config.yaml
n_layer: 20
d_model: 128
n_head: 4
n_kv_head: 4
head_dim: 32
d_mlp: 512
vocab_size: 1024
activation: "gelu"
norm: "layernorm"
norm_place: "pre"
norm_eps: 1e-06
positions: "rope"
rope_base: 10000.0
rope_fraction: 1.0
qk_norm: false
attn_scale: 0.177
bias: "all"
tie_embeddings: false
parallel_block: true
init: "trunc"
init_std_qkv: 0.109
init_std_o: 0.0172
init_std_up: 0.109
init_std_down: 0.0086
optimizer: "muon_variant"
lr: 0.00976
lr_mult_o: 0.869
lr_mult_down: 1.5
beta1: 0.95
lr_head: 0.00872
grad_clip: 1.0
warmup_steps: 200
schedule: "wsd"
decay_fraction: 0.656
decay_shape: "linear"
final_lr_fraction: 0.0
batch_tokens: [16384, 32768, 49152]
seq_len: 128
doc_mask: true
train_tokens: 152500000
steps: 4774
dataset: "wikipedia_en"
Each number is 128 + 32 x the weight over its row's rms, rounded and kept within 0 to 255. Layers, rows and columns count from 0. The size above them is the row's rms in percent of the matrix's.

# layer 4 MLP down (transposed), 512x128, rms 0.228, rows 10-34, columns 64-127
size [ 85 107 120  93  84 105 110  95  72  87 112 118  95  96 109 115  95  99  99 105  95  90 116 184  86]
[[145 194 154 133 114 137 111 111  97  92 154 179 151 224 110 172 124  97 150 138  83 184 102 215 180 118  87 137 116  92 120 183  83  99 133 126  89 103 138  82 156 121 113  94 127 120 113 167 109 116  98 137 100  99 143 147 132 170 159 111 130 101 109 105]
 [154 114 135 170 206  56 177  69 153 132 124 137 126 119 105 160 131 134 134  84 169 113 188  99 141 209 121 112 118 126 114 160 144 138 137 159 127  54 120 100 171 159 136 102 123 143  85  74  67 130 180 161 192 115  79 117 162 137  75  76 153 145 135 128]
 [149 138 128  88  81 169 198 135 171 144 108 155 194 136 165 136 128 102  94 124  95 117 143 112 130 136 102 102  81  72 146 123 141 102 126 125 169 118  91  82 179 128 124 137 112  79  96 162 120  76 167 104 170 144 123 117 157 146 122  76  59 109 131 114]
 [ 82 153  65 131 110 207 100 133 119  86 144 103 130  87 160 135 132 102 122 100  89 125 117 142 107 131 151 171 163 128 111 137 154  64  93 179  99 152  89 155 153  95 106 112  68 122 149 139 176 150  73 147 112  89 117 178  88 152 144  86  99 145 159 122]
 [144 182 178 142 133 154 122 142 178 127 124 110 110 158 194  80  52  81 123 143  94  82 139  66 103 111 117 155 136 141 130 168 109 107  84 181 152 104 138 155  80  77 111 131 122 109 153 156 126 127 154 153 166 105 161 108  77 137  79 110 140 117 148  98]
 [110  78  96  79 138 124  84 149  80 144 107 105 169 111 161 127 149  84 107 128  86  86 153 130 149  89 118 120 129  92  89 115 140  89 125 125 165 122 144 135 154 124 152 137 110  75 132  87 122 163 154  78 101 139 142 170 121 165 157 128  74 141 197 131]
 [182 144 127 165 124 132 172 119  69 136 149 113 115 170 141 154 137 107 129 119 166 113 150  95  93  93  90  72  94 143 102 138  87  65 151 121 106 130 124 192 122 159 148 151 144 153 151  98 124 139 117 149 216 171 146 126 118 145  94 140 175 153  92  66]
 [112 116 127 102 116 149 114 145 141  98 151 119 101 103 101 113 115  96 127  84 152 136 159  83 103 183 142 165 140 164 166  46  89  75 144 141 164 133 108 110 162 153 120 105  97 158 150  37 112 123 126 177 145  97 123  95 171 109 125 147 163 186 159 128]
 [115 125 116 123 107 204  76 163 127 152 115 116 135 119 180 135 126 133 135 150 171 144 147 147 129  90 138 134 120 112 140 128  67 112 177 168 141 113 147 116  64 152 126 116 114 131 112  96 136  70  89 127 143 152 125 132 135 123 174 119 157 108 131 140]
 [128  97 138 127 119  93  70  92 170 125 142  70 127 151 137 150 101 155 121  69  96 127  87 102 186  85 166 142 203 178 122 150 110 186 129 153 163 169 147 108 158 140 129 102 127 149  80 163 141 126 109 159  73  68 158 189 168 129  97  71 158 144 102 137]
 [ 71 124 138 104 110  71 153  84 135 177 156 172 112 140 100 173 189 115 204 169 147 127 118 149 148 185 133 115 156 108 130  90 108 151 117 138 160 194 163 127 113  83 145 153 131 121 131 150 137 209 108 158 136 101 114 130 181 122  93 100 112 123 118 133]
 [188 112 137  92  93 104 133 147 138  76  82 102 134 127 129 104 102 189 139  69 158 117 121 116 155 137 127 143  98 165 125  83 140 141 105 117 101 162  96  59 128 161  93 115 151 143 230 113 103 131 150 100 114 140 121  83 182 109  71 112  55 102 117 137]
 [127  99 132 150 168 149 120 119  98  89 180 130 129 157  93  72 166 117 136 144 122 117 105 181 161 192 153 137 141 143 107  88 122 176 164 155 150  91 131 171  79 108 101 121 155 139 137 114 142 151  90 112 161 170  97 173  94  97  90 110 108 150 137 136]
 [123 183  93 101 133 180 148  92 144 149 149 156 156  90  96 107 119 118 143  93  65 154 126  97  90 132 107  86 145 184 106  73 129 115 153 161 107 124 113 129 154 114 143 142 142 137 155 189 122 119 124  73 127 134 153  96  78 151  99 127 103 164 129 148]
 [ 85 106 132 165 148  54 125 144 154 132 156  71  92 150 102 169 158 153 146 141 167 117  94 113 165 131 203 202 128 130 121 130 142 157  70 139  89 103 134 103 126 138 149 123 139 167  69 201  99 146 118  92 114 124 105 161  78 120 116  98 118 178 183 150]
 [109 177 105 139 161 133 170 155 126 124 155  92 123 198 104 122 132 140 106 112 187 110  79 130 149 152  63 202 100 208 126 132 164  56 136 143 179 148 107  81 120 131  93 138 114 134  89 132 118 168 169 132 114 133 151 171 111 140 138 110 139 116 177  86]
 [206 156 131 104  91  75 119 128 124 104 190 141 111 153 128  81 128 131 146 234 137 151 138 122 139 115 119 170  93 161 118 113 115 174 171 108 141 103 137 134  96 104 121 136 154 179 210  89 130 172 155 133 131 110 145 109 121 230 118 117 135 109 157 217]
 [109 136 155 148  91 213 139 150  86 133 141 149 129  99 109 104 122 146 128 136 153 182 149 176 140 159 120 132 136 135 131 129 127 154  62 106  83 118  90 154 143 133 117 142 108 152 153 109 138 160 128  88 159 167 205  81  92 204 121 130 204 138  83 183]
 [141 126 116 117 133 116 101  95 131  83 123 121 166 158 134 161 136 115 130 216 114 181 122 131 161 145 118  97 145  97 198 141 145 177  65  86  80 148 139 175 179 107 150 197 159  82 166 123 142 213 175 142 152 119 134 177 158  85 128 123 100  91 154 140]
 [118 185 146 149 159 118 171 123  55  87 123 181 104 137 135  91 104 105 130  76 146 160 126 110 165 136  87 120  84 131 125 192 112 155  85  39 142 169 126 176 109 152 102 102 118 145 172 168 109 120 114 149 155 122 185 168 159  92 104 158 120 139  84 116]
 [166 117 159 105 114 140 137 126  95  88 140 177 148 137 127  84 125 138 110 112 153 151 106 110 200 117 161  80 122 105  92 130 119 147 109 147 126  75 121 141 128 100 178 111 105  97 125 208 128 173 132 123 137  72 129 184 144 137 150 197 130 154 122 157]
 [112 156 160 120 138 159 116 139 159  74 115 127 167 155 141  88 121 142 129 120  85 187  77 100 135 120 154  79 149  80  89 124 144 231  56 135 161 183 202 127 146  84 129 103 108 145 131 117  97 118  81 139 122 114 172 136 146 155  97  69  94 132 148  97]
 [153 118  94 131 136 143 171  38 195  50  87 158 189  76 113 172 110 167 109 206 140 115 130 109 119 122 132 114 117 123 116 109 102 134 160 180 115 162 133  99  73 115 125 142  97 133 148 125 101  86 149 106  73 137 135 116 159 181 180 134 115 153 126 177]
 [135 100  73 128 114 142  71  98 129 121 133 141 194  95 170 124  90 107 148  76 199 139 135 172 115  69  89 101 106  89 160 116 146 132 145 128  74 132 180 131 111 138 154 136 102  86 113  89 133 140  79 138 100 116  68 150 170 155 184 119 153 133  99  91]
 [118 118 137 151 161 132 135  83 120 104 146 148 134 173 103  91 133  70 156 127  96 100  91 122 138 130  95 116 185 137 124 136 138 186 162 128 120 156 130 172 138 110 183 174 122 122 161  87 103 171 164  92 103 124 175 188 134 144 169 134 129 126 180 156]]
# layer 4 MLP up, 512x128, rms 0.323, rows 11-34, columns 64-127
size [101 112  94  89 105 107  97  81  94 110 105 102  95 103 101 101  96 101  95  96  96 103  87  98]
[[ 77 121 157  93 125 141 139 160 113 117  90 120 184  89 107 144 188  92 177 117 136 156 117 159 118  50  98 162  64 118 165 188 119 169 224  97 112 106 107  95 135 102 110 165  94 145  96 136 139  61 156 185  86 106 107 126 121 125 118 101 104 141  96 122]
 [148 108 112 105 138 104 153 152 128 127 142  99 210 150 150 117  78  87 153  94  97 127 146 140 105 149  94 108 144 146 151 148 173 142 103 133 135 143 124 152 222 116  70  84  69 120  72  92 151 116 192 102 186 114 133 122 117 128  68 118  54 167 150 151]
 [152 142  97 117 122 153  72  99 102  92 146 126 127  73  98 161 135 152 166 123 160  89 124 145 110 138 129 117 132 216 168 146 126 123  92 148 143 144 150 134 105 150 114  87 129  85 145 140  92 165 118  97  85  40 103 175  95 124 101  72 123 118 159  26]
 [124  99 116 123 151 121 177 129 128 107  99  72 135 147  40 136 148 160  99 105 165 187 109 158  99 106 116  87 145 132  93 120 157  91 125 105 118 171  23 107 127 136 138 151 132 102  62  67  75 132 106 126 169 155 112 136 110 128 128 120 110 147 128 165]
 [ 95 127  88 155 105 166 125  91 109 200  97 117 120 135  93 148 181 135 151 124 110 136 126 125 149 110  81 117 109 139  82 105 121 111 167 109  81 148 146 175 237 109 122 160 141  83 132 116 109 140 135 112 112 147  77 148  56 103 131 138  76 146 162  78]
 [ 63  71  45 124 107 145 107 131 143 138 161 131  97 154 137 153  78 157 186 183 133 145 111 140 145 135 140 105  96 146 202 130 172  94 156 145 130 179 161  74 142 129 135 120 104  76 104 111 130 147 105  34 156 116 118 104 106 148 110 152 130 135 105 172]
 [153 180  85 101 180 161  86 117 103  86 134 125 124 127 170 128 195 104 201 124  95 125 114 135 127  86 150  84 153 117 117 182 107 120  98 136 121 141 108  96 141  51 142 159 116  96 131 130 183 106 104 156 143 107 110 107 138 180 105 111 112 174 156 168]
 [108 137 126 121 184  88 151 114 103 137 165 121 187  86 112 152 166  92 122 110  61  82 128 132 128 118 186  58 150 120 156 113 171 135  95 155 113 182 154  81 132 142 150 124 138 138 127  83 168 148 141 144 123 139 139 113 178 146  96 152 152 126 131 151]
 [ 95 154 146 117  83  95 124 140 221  98  79 145 184 132 152 168 135 113 109 120 176 145 149 137 154 137  81 143 108 159 151 143 119 106 127 182 129  93 169 141 129  72 134 107 116 111 117 128 156 159 168  74 180  81 171  99 112 109  49 118 159 172 157 134]
 [135 110 143  55 136  78  99 113 102 163 125 123 120  94  87 127  89 115 170 110 125 147 173 157 139  51 130 104 166 125  88 125 125 137 165  93 146 122 182 136 161 156  77 182 131 160 119 126  88 118 109 114 130 143 111 128  89 158  93 158 165 143 117 149]
 [133 125 121 153 220  80 214 102 128 127 133 188 107  95 148  92 119 138  99 153 108 130 117 171 159 151 117 160 123 108 113 118 132 149  84  71 113 117 129 124 141 177 142 105 144 137 174 179  86 125 158 120 127 167 106 144 116 137 100 147 113 112 109 124]
 [105 132  91 126 159 129  92 141 103 115 154 138 131  99 152  97 104 110  94 127 175 108 147  56 181 150  67 140 151 145 131 148 195 162 140 122 136  76 106 111 100 117  97 146 150 153 114 149 112 122  75 207 128 160 145 128 113  92  97 106  88 134  50 102]
 [148 169 112 102 140 147 146 172  98 151 139 133 145 109 130 137  97 162 136 113 104  98 181 126  50 113 156 140  73  72 189 124 146 133 226 135 112 166 124 130  96  81 145 105  61 170 152  98 122 146 188 148 122  80 127 137 161 143  94 153 144  46 111 131]
 [ 97 137 104 126 170 152  96  56 181 127 132 154  63 143  86 143 165 111 150 128 149 163 119 149 110  72 120 190 133  97  70  91  92 127 168 137 118 142 114 126 158 125 148 123 111 192 155 113 116 142 143 115 105  90  54 131 115  73 144 119 165 106 102 107]
 [164 113 185 134 151 101 155 160 139  91 122 105 142 118 129 125 134 117 135 150 141  95  91 146  72 149  92 112 151 155  48 102 170  99 142 145 132 130 170  99 150 151 121  83  96 168  93 119 144 160 156 119 132 153 127  75 210 125 159 126 120 108 153 152]
 [189  80 133 110 158 118 122 146 105 118 126 146 144 154 110 112 142 146 124 181  94 162 160 107 193  61 120 116  99 167 134 141 187 179 140  93 119 134 153 116  90 114 120 158 139 134 151 119  98 135 165 120  94  89 105 142 109 146 101 138  75 182  91 148]
 [154 182  82 106 116 158 188 198  98 134 128 148 131 127 118 224 155 115 121 166 124 161  94 122 146 145 100  97  96 140 124 168 171 135 115  89  25 159 150  89 204 119 137 125  94 109 145 158 144  86 160 121  90 137 118 141 174 149 126 137 115 128 102 151]
 [201 109 175 133 116  36 134 125 145 156 143 148 175 179 114 130 117 134 185 182 126 115 159 148 128 105 121  46 108 102 126 145 135 125 118 161  76 110  82 133 130 123 120 131 111 106 151 111 117 127 127  90 161 124 126 146 164 130 150 124 136 124 113 113]
 [135 104 111 119 105 149  56 154 118 163 159 100 135 162 134 124 115 121 163 144 112 136 110 132 135  88  57  84 188 147 158 161 141 103 116 146  96  46 100 119 144 111 161 107 127 102  49 103 132  80 129  92 112 110  88 107 120  85  91 127 110  80  99  99]
 [163 107 139 118 105  87 108  97 104 139 140 128 113 125  83 177 112  79  58 133 109 139 129  77 110 139  76 109 124 161  62 109 145 159 173 122 149 112 105 118 119 116  93 117  79 110 141  72 177 108 153 118 184 166 142  83  66 147  71  89  87 149 135  94]
 [112  95 136 110 107 117 109 116 115 109 101 178 158 122  94 142 133 139 115  93 113 159 111 127 167  85 142 127 124 144 106 162 177 120 149 108 139  97 142 157 111 114 156 166 240 158  97 136 124 137  89  97  96 152 185  93 154 154 123 214 132  60 147  89]
 [155 144 131 110  94  98 118 180 152  60 134 155 140 121  91 138  99 105 144 201 190 148 113  84 108 130 133 123 113 138 109  85 122 136 204 101 145 150 112 190 126 112  82  91 149 156  90 142  86 155 139  71 108  88  88 122  60 148 135  95 128 140 115 144]
 [153 116 108 116  92 109 127 140 173 201 139  92 135 105 190 136 104 117 124 114 198  87 140 150 114 151 121 160  90 131 157 146  78  88 124 153 109 132 105 157  80 129  79 132 143 129 104 109 164 144 178 162 148 130 199 113 139 133 156 119 153 160 161  92]
 [163  98 153 185 152 122 121 138 125 154 114 113 132 146 113  85 133  60 176 130  92 116  98 164 111 137 136 127 166 113 131 142 158 133 204 103 109 134 105 117 113 127 149 152 134 134 172  90 161  43 160  34 141 113 127 177  97 133 157 127 125 123 119  89]]